{
  "num_hidden_layers": 10,
  "hidden_size": 256,
  "num_attention_heads": 2,
  "num_key_value_heads": 2,
  "head_dim": 128,
  "intermediate_size": 1024,
  "vocab_size": 8192,
  "hidden_act": "tanh_gelu",
  "norm": "rmsnorm",
  "norm_place": "peri",
  "norm_eps": 1e-06,
  "positions": "learned+rope",
  "rope_theta": 10000.0,
  "rope_fraction": 1.0,
  "qk_norm": false,
  "attn_scale": 0.0884,
  "bias": "none",
  "tie_word_embeddings": true,
  "parallel_block": false,
  "extras": ["capped logits"],
  "init": "normal",
  "init_std_qkv": 0.0313,
  "init_std_o": 0.007,
  "init_std_up": 0.0313,
  "init_std_down": 0.0035,
  "optimizer": "soap_variant",
  "learning_rate": 0.004,
  "beta1": 0.95,
  "beta2": 0.99,
  "weight_decay": 0.14,
  "lr_head": 0.0139,
  "warmup_steps": 200,
  "schedule": "wsd",
  "decay_fraction": 0.579,
  "decay_shape": "linear",
  "final_lr_fraction": 0.0,
  "batch_tokens": 131072,
  "max_seq_len": 512,
  "doc_mask": true,
  "train_tokens": 352600000,
  "max_steps": 2691,
  "dataset": "wikipedia_en"
}
Each number is 128 + 24 x the weight over its row's rms, rounded and kept within 0 to 255. Layers, rows and columns count from 0. Numbers have three digits each. The size before them is the row's rms in percent of the matrix's.

# q: layer 6 attention query, 256x256, rms 0.101, rows 215-227, columns 0-255
# k: layer 6 attention key, 256x256, rms 0.107, rows 215-226, columns 0-255
q215 059:127140129140150126122092143160120114152059117114111121110143140119164125096092139098110129150120102104144108123147141160123112122137137079138098097132095130140154099171102107149123123191094134151146170109133124155138109152171080139147141141129125146079117144111095120141110089154100101148116116149091129135121122138128123158148119076126118113114144126169153173109164146123115114118112143155130089170137110135122110133129159143161111122082107112117132122136108121172152186131113082190161127172094136114102167149166104112089142111099136128080111131125112151119109160164159118121147155152130101152104130122147123174115130124129122143139128122124140100133109118150142084153155129152155124111075142119148086153123106126133097103089111133130148175139192174106107088124156117
k215 056:107095111124095113144132128126148147116108138166174139125158149143085157110158085132171150137126161111127113116179109125166133154132135107138153116161129097111112197111128110105144139146141133120112082164106142105113152131116128096129134151132119113142114108138134141161173155144145144122161105145139151129168111134109128075134139145129161145120136113071090149107121117167122120147106125092117116129137136099118163106122083125110147131152143095191147125112138134107132142130151138121137101131163160121162113122095078111147147077124129124163128194067145159147147121082074171146111120131125119113114162132155131178138130116133108096098120109103122142113148128098126142141159095131102118126170139109120159196112137181128125130170151142143118130120107107119140095122196132
q216 055:157168101120133107100092084172144143096118145152119155172140131136087161112135095091204176129144128154125092118098135154138131181146164107094154143131139153137141173112120109078102191168142131168137122148133173136149121118119117139119131150113115138106103143137134104132130153110119126171120134137109101131128128128132114150092145134125156089110123136153131121121109104126161120148124113128117114103102079115090108166144170146179145121127121157142117112130140131148177173148139154120119111121090147134137147117173098128145094113097139102136125133124071157128146116114148140161146121144045120117047112120128123142103092123119140122162174125138115119149128134140126118131109163105134166137072135125090181103167135118137130125130128123153130140140131104115152130102131149
k216 058:067131160152100148136094116112124143151120169126123134118135150132134123135162117097110135069148126068105129094118150111088130071114112107143169114138090118146117126138127116128128077127124072106127125107110159126114114154157066136148115119184129137150125106128145109163191139139139184117144147127117168153166096128104158142128108123147155178137134140132117097167123109184109096097103131161148145116173163087169133084157156120147081134139130107139100123112134161095137122140109152065127096113139113119109090152131141143084131101143158128120137121128157113114159112126111104090124138129134101155151108121147103088123129116155107130107125125105140121106132114151130097116122087151174110114143148168171124136124104140158124102138152149099116127125115103104133173147114122
q217 065:100122173142139125122135140157081154111137134125157058070129110107111143124103120116112121115140104086109160086184128122119138081115129103103121136149136103140159112122106102152137109127135110125118136092139061143156135139128102120102135150147132135139149133131124088141142173142135121100125088142113179115133100135115124154104134107154086149123090108166129124082154117183113177122112135084125137161143155135146135102167108145164149119124142133146139138129083107114121091169117133076086110142115125144132146117161145118142176147086146115125082179140124114157116113141129113116137165151107108125136116141149083165107098122121116128092119121130111109132125168153143123114130115150111058128158085133189136165110141126135153128093134147143141110138153126085100154153102091
k217 054:124145120147121103153129088127126114129092112142111138148128137164101150124136094171169103152126089149102100135102112131119130136143130101162162146123115120109094115110127116113124120132129176125209117117103104123160105103109105117107117107166128115128127140116144148140152137099129111139101133112129109112119150157106069143157106168104088115136134169106134123126128136146163118131178114146133135101148153117091126127101087160051129137186169150128107124187133130151136105109111145164133130149186125155110133133080131148143116137153115146114160133065142136127133130083115151179130135110104117142148146113147133152160171119143138111127115112099125124173116133083087145119138119143144133094188159118072103132115159126116119102118126121185099145129118168124102168125109168
q218 070:108121106157141102164126130128157132160104087135131118134162149134116123122118100130113159154119126166124059134110152185121146155141118129144153121114096108168148113113111094100149136170088113148110104162114145130129147131138154124131134137137171097109102084140076104156129117125121104113105118168096112110139113093094168119153104088122113136160105135164147137126113096135164121197095111103127162132148106137133116131129157158186145146091124125135157091077159133172154147160074113150179104162157160120147133146139133098122129117139164136114121150163159127116121173132137093163137170162136100112115114093121143157099125120105103112149158148151117089100162144113168152097147126139137162131119164126119127170150163128152144135108095095147116135108147146102149124112131128
k218 066:123157127116136099089095132115145099101170142131132148128096136125141151126151170147105090146138150108088195116135065106115131096157135155129166120132143129118145141122164126125169099130162116169128103156131132116098134133130098146102105124099100142144108103098124162109160163122121128151161093102166133145125150175146107197152139139115156140124132146111135101164133163118136104137135146115097128086118116141123111135123133121181100114129126112179115144147144149136127110145174130096100125087091136125126109140132114145110133115111135125113122102074139195150144092109053110139140132142146114104156116136179110085144146144184090116131179125133130140147112119121088132174150116163103128114116116110126120132134133156098067146168146113123112118118115144140110102134102166
q219 068:130177088135148182120097126115137121105159150077115121102117129109165115124110162151149130161106146125126110131142147101125158123100110138130099134107099103121181118120156140096160098136150160144091109133101141125124140152146132139186110099111156110100134117145157137125166124132138140141127111114091115094111127104141191104138140104144174149162099108109145107143155092120132133168105106114109140099138131143127121088126135124116113117102128081127085120125136131147149160122111137118142127137093174138124157153114134112169104100083145127169111092119124147124071114128144142100132133151153114133144077124177096087137139116140121136129181184099140168118143156138155134133152116129108151138116065146108159068121149152110139099152070086123076089116102120137125143125132157
k219 061:152110166144094080129146163094116122146158077164115116127145133109111069154135098104100098137124143129123157135124131138156119130114135116139117095144172145144172120123127162129151132105176153134145158143159098131112156142108161171127128117154121129106136165203096144110085112157117125128162120107122106171142116144174148149092109092131076152141171132118134105151109099149144174079102145121145138124104093111137136143107149075136142127119154107134150131104091106145110132114145071147096073153110091086136151100121111127118210149130157141088127108114154144130130149155085134095137102127147138114121143122106123098127114144104086124151116119148125101138105128141110103130130137112097175133099147094153143173125106131107159137129089119122144119121133120149136098135141131
q220 063:115139123119108112135129138136100106131107164165118043132124132153078103111139095132116104108100099120127091101118094138126112040102123134109111163123161114116094074126107108177136107114091167099124153106137112142114107127106104105094132131104091126143117066098105125116142152135108122128152107173107155104116137107139086108130107147161104122097139128146149114105136148188129174117107204101140144102170127104125088134147118117128138120122141181126106150135139145090107160127109134126097097111192113094146116118130142105146136125123125157107047092118142118124110161132124110131136131114149146144117155141112139086134099110144119164130078112140127119127134139144162095137143134161123107134098155151127109094102162119147152136155124123135126095126138133112132099131116126
k220 067:147126119152104095113145125126133125055115136120113149079142107112116179112096074126124137131120131153108132150128120134141139168168157129166134110101113105122124146149119119137149163144148121122144172113094087108171106129143109083138132089153148092126088171113109151123135127115103108163097164127109103113133127134123112137129101150127111090114134161148110100124134122136118122165130119122108125151135128148139118154137130111126116086165103122184134135167113126215125148169143150133167116150133147116144120134099135146088119172119144133118122153104146176112133102123166132190125168126132103117136121152105128172150085176064118114135131112141165122163152164139114123155165124102139150091171114094120087179101170119142100142096160145148119161127134138139140133092125123
q221 073:107172134120134101111124155146133092128149118170088135154150101128127117153087107118103099105132127138141127134126210174118098118167148094140107111148170125142147138125075123125114129166109122159131118113159137145140088145135121146164110142134147126109131158137128133099104090099151133145136128144098139110151124133133097114106142122107102128108125154095129111115124116138125096112114127154098100160125081144162101092152152136231115146118122132109143126118139084142149100173109096129075086156113130116126138131144163104101147126105154149088152170160123134120105151189127124138136085151143122110080154139107082160112098175089118112122144125168121094122133132150136115132114093139119154127098136117106140159149151131136143107111152140170154177079135140150098117144130154
k221 068:125115126102099108138088180139122148110128203098167117131109171178107139162138093126151113125115153123113158133103116129129157179127110136133163092116120107087118152103159170098123121108122153159120144143153114117119114142143146118140118151129128126121153139070114144159144189128115135101100102092190119123111163141095131170118158174145131170107167121117121129149087177148140131098125134082124128097140113149140153133109107115067133130140171107138143095194136150123129118102141122116128102109143116128113154148130117157138130090127084171173097103081120137165139113077092119168105154133158115120119121131102136125145134114155113133145144125141136154158131147124111107136161117131075119109145135135123140170110177138133110136135116119116106127175149109103134106131159107
q222 067:145137156104081128178121099133140134089118128176098118096136115141133152143135080135165125092138150099089081131131123128126103128140128140144117124096129097133094103098101113135125172113104118140129118118172118138102103132127129082110129157139158120133116147099156146142152162125116148136094120133119170126119096169147099140157133193124105119141115093157112134157177158143130160096165142127126170125106138160105139153116134108143148146162142133141114129170124123168128089099119160090105101107094125148080115089127169150172168120107102131113153122124154081164174127135112121158114117094125120137109181136148142082147095115084151125127130083139086131118108143133128096107133090156132119140170147077138165140129140135202119119106119127112132090099131112123121145136134104
k222 067:110122149156111172104127129160123174136118118116102120152131131137155159143137100127106114089124117166151134134120111126143140147137128093123087144128129104095107164145142125140129112138098101077158123083112110136131137149102113134152137146163134131170173119107131100117088139116081131087199156075161138135110138098130156158141114087145132105138113129132132140127145143154146140083174148135123133156157136128132133140103123150110164106160113107179095137158105098114165104128130107127124139121131104106144157101086155090103140137143123148115167115134159124128104117114143146111111187117164126155125123131128129170127168127147106157144113108143159086087085143105174139142104164119085094095117115226127120139137119114123131149173105158155175130169108146108116121137144128
q223 061:127184147137137127177119107116145099119115112176138153150132127123139128194132132122109110112140132153161103148143137124138153135126131150147082123060128116152123153127142162055149118113119171140107093161131121136091120132173175105144136066124122117091105119157127185091118126109150149115108147127117117107130111134080128085127154146140137148152094160108145128128150131119132135134105120116109145143121162185140150131139110096126160159111138105130119122167169115139095178096122106147124132134106106144133145146124135116229147128115120120138140111141156102111125137120067145112141133156161079117124088136128150093103145143115144118139154150128080139111163121117116120113169101112109129185137109125157130149111107126121145133151144136105135096127079123108122180096132116
k223 069:092134095099105082109102140169181137104126129053149103130120151138160195152129146155117101127101131115142136128153137109117119166123141129086118136140168149107112178156140102118140128103168160116125157096143125123141119131130139151123119141119140115121188165138112136122107144161109140129191137134150125118139136157163115152098161182117161145127108109123129125100113190115120132102141151109116120113122111131132117123137137120163092093147069123172079162174130125122134109150108143129139181128098134156112131130118151101141088120138070144135148062118130163162130136141102150119112135136137121131144117114152153118107147146114111168168141144107131096087134111103152117174141156140091110109116127131098154127139139128102069109113127159176162139150126125096151138142142140
q224 083:108090160100103116125130133126102152074075084131120134116117118140091109107170121120141111091103115144107162107154065108129161081129125101168066143146142161127112158125115131149132099152174124130151133116163111145179148108119125101143131107130118093178095129142153121146134137136094116116151119108119175146146091135137118142136119106181110139112133121149120129112141169147143150091085174115122117123147189129126120135140103085104134119136125145132104152175136148146131142124156125131107138121186103126171144093105114145078122183131128138160110137111132094148121142119112103122201129130129143118157086109139158155127146127171112133130129110111115131112125107123103153145158100130131101131137130141190098151148138134109070141124180148127109119169144120123113154150096124
k224 068:119094143171159099168159127136173104109118145098165113140126170145110153141110094102147159116136115117106118146124115145143074152132099177110138140144111110119104170122127112103128169109131090144117154159092106101117101090109131108153155170143158104158117166110117136162126146130124096091114164128133120135145116150111091129126112164112095118130158139113138108172134146114106137164121117139095125138152162132122114091114085130145134104141131143125164107172141105129106116102085133158169083150118100142103129101155122129163117117139114113147105109095118132146129136160117066133133131110098088097138153127146126126094118090098164106113151088091120119132153141131180136076160167146115143097105158078062163152094152121130086160107122114109140113131110143136127126100150097
q225 080:123104124104101080133155112103138106110140143187153132165133122150121175123092114137158129127124096121182107140178068131094135112139144131143083143103113128117102103143119120146116143117128092101160151136077113100118135128149139134112166135163095143147100125136112165143121156119142141132088148141140163139108139135134104118156116134180108127107088106145144127122120099140091125098121197105135114145111141116132096140168085138148147128134152130146139141142095104132075146102096107147141097091123113125113117124173092115121177146136126119120139122134111122147070119125147109133115110088143091132160099119129110170087091108140141135149113130131110089124135117129149105125148181147173070122121136138146114158108124113114164116063165171122078088140133121122086123117090112
k225 083:122152142100130176088138148120086173125147106136109128155098167175151123129141169114153124086128107153147145155129117169161112122123125144143139102078117105127112164165123149139072141145096136134100113191124152142124119154095123127150153129122165113127140174110157110153156131127162110070142123164163126127142093122094140145122096182101122104097144145111122125109135096110103131145098109123137090128163125132104157130096086108156117118118149135116117126108139147135153108130157143160148159159173115147123158081126132134131072108111129132156129153158083116124148097085111115136138099123097176121120152124139131163123112104130134087127120139137167088152101141123116197123129086097089117147151121082140099084122122126141135085104114102100105130110146130150106109112125097
q226 086:162151081163147125113114126117145128117111138115157115140097160164104137126141102137120143152133130167122103143120153138132157110123149133133102106128117120137103151125116136099117145125078143134156118118116152139148156148119113112196115130109133080116149102111148151165153164115170122140132157138123071092109117082121096091088125093109113118104174118132125090200111125108169132141141124149098129132128130114118166162148152157086131141134090136146141109090165117132130137155110160173124135137100136131147104118094111171146094109141096166133117131131141128124160094126146144086133181137120089090150124119121121118133112177122146104120159138116104152131142135147189172129179132109070127089105086136083112082141161150154125122155112128165132091098150087118142129154115145
k226 091:117113126125144105141138146160140126153138129117157171103152112072128158113134115107148153124143145068100146143105152147094139120143117147111145099120113143182126118143134136146112136153145120098112127149104159127097118139109118163124111146174177130128082156137131117133120136084149123113114110117130105145166110122150162127143130146076168146119115099113078055134104125100142135152099110131115117128115147125155113096105103096179116108110105108121137145078100128140139161106120079117085115165117125164113124129160127100116144091130162138127109113169119119117107144143130098110169083110135174125119102129155128194110111156137136074124120143147157130149141160133099091124089128100196156122119185094181134143103134110152150143095097150137125157112142121136125142096130089
q227 078:148099105072119105114120112135147136136128141101159135122064126106129145131127145146128098126138138153143123161158105131148181145121125155138105123110092125116118144153111120101114131139101109112115112102147178151088113126145118149171104121170115112132096175154153149135125121091144144147105126144091131127143109122111168079132135145126187169138166197122109088154135157084130152118101116141142088129080156111111149158125126115175164102156126067139109145148132100147085123123134112075094122127035138137106149106146132174114091130162131132130139096161141150137108120121120129105165112145149111096168106130128118137111130107148077135139129125114156170138121127137121095158137130168109093144140149126144148143140111128151146155118146086117144102131118138104123177133128165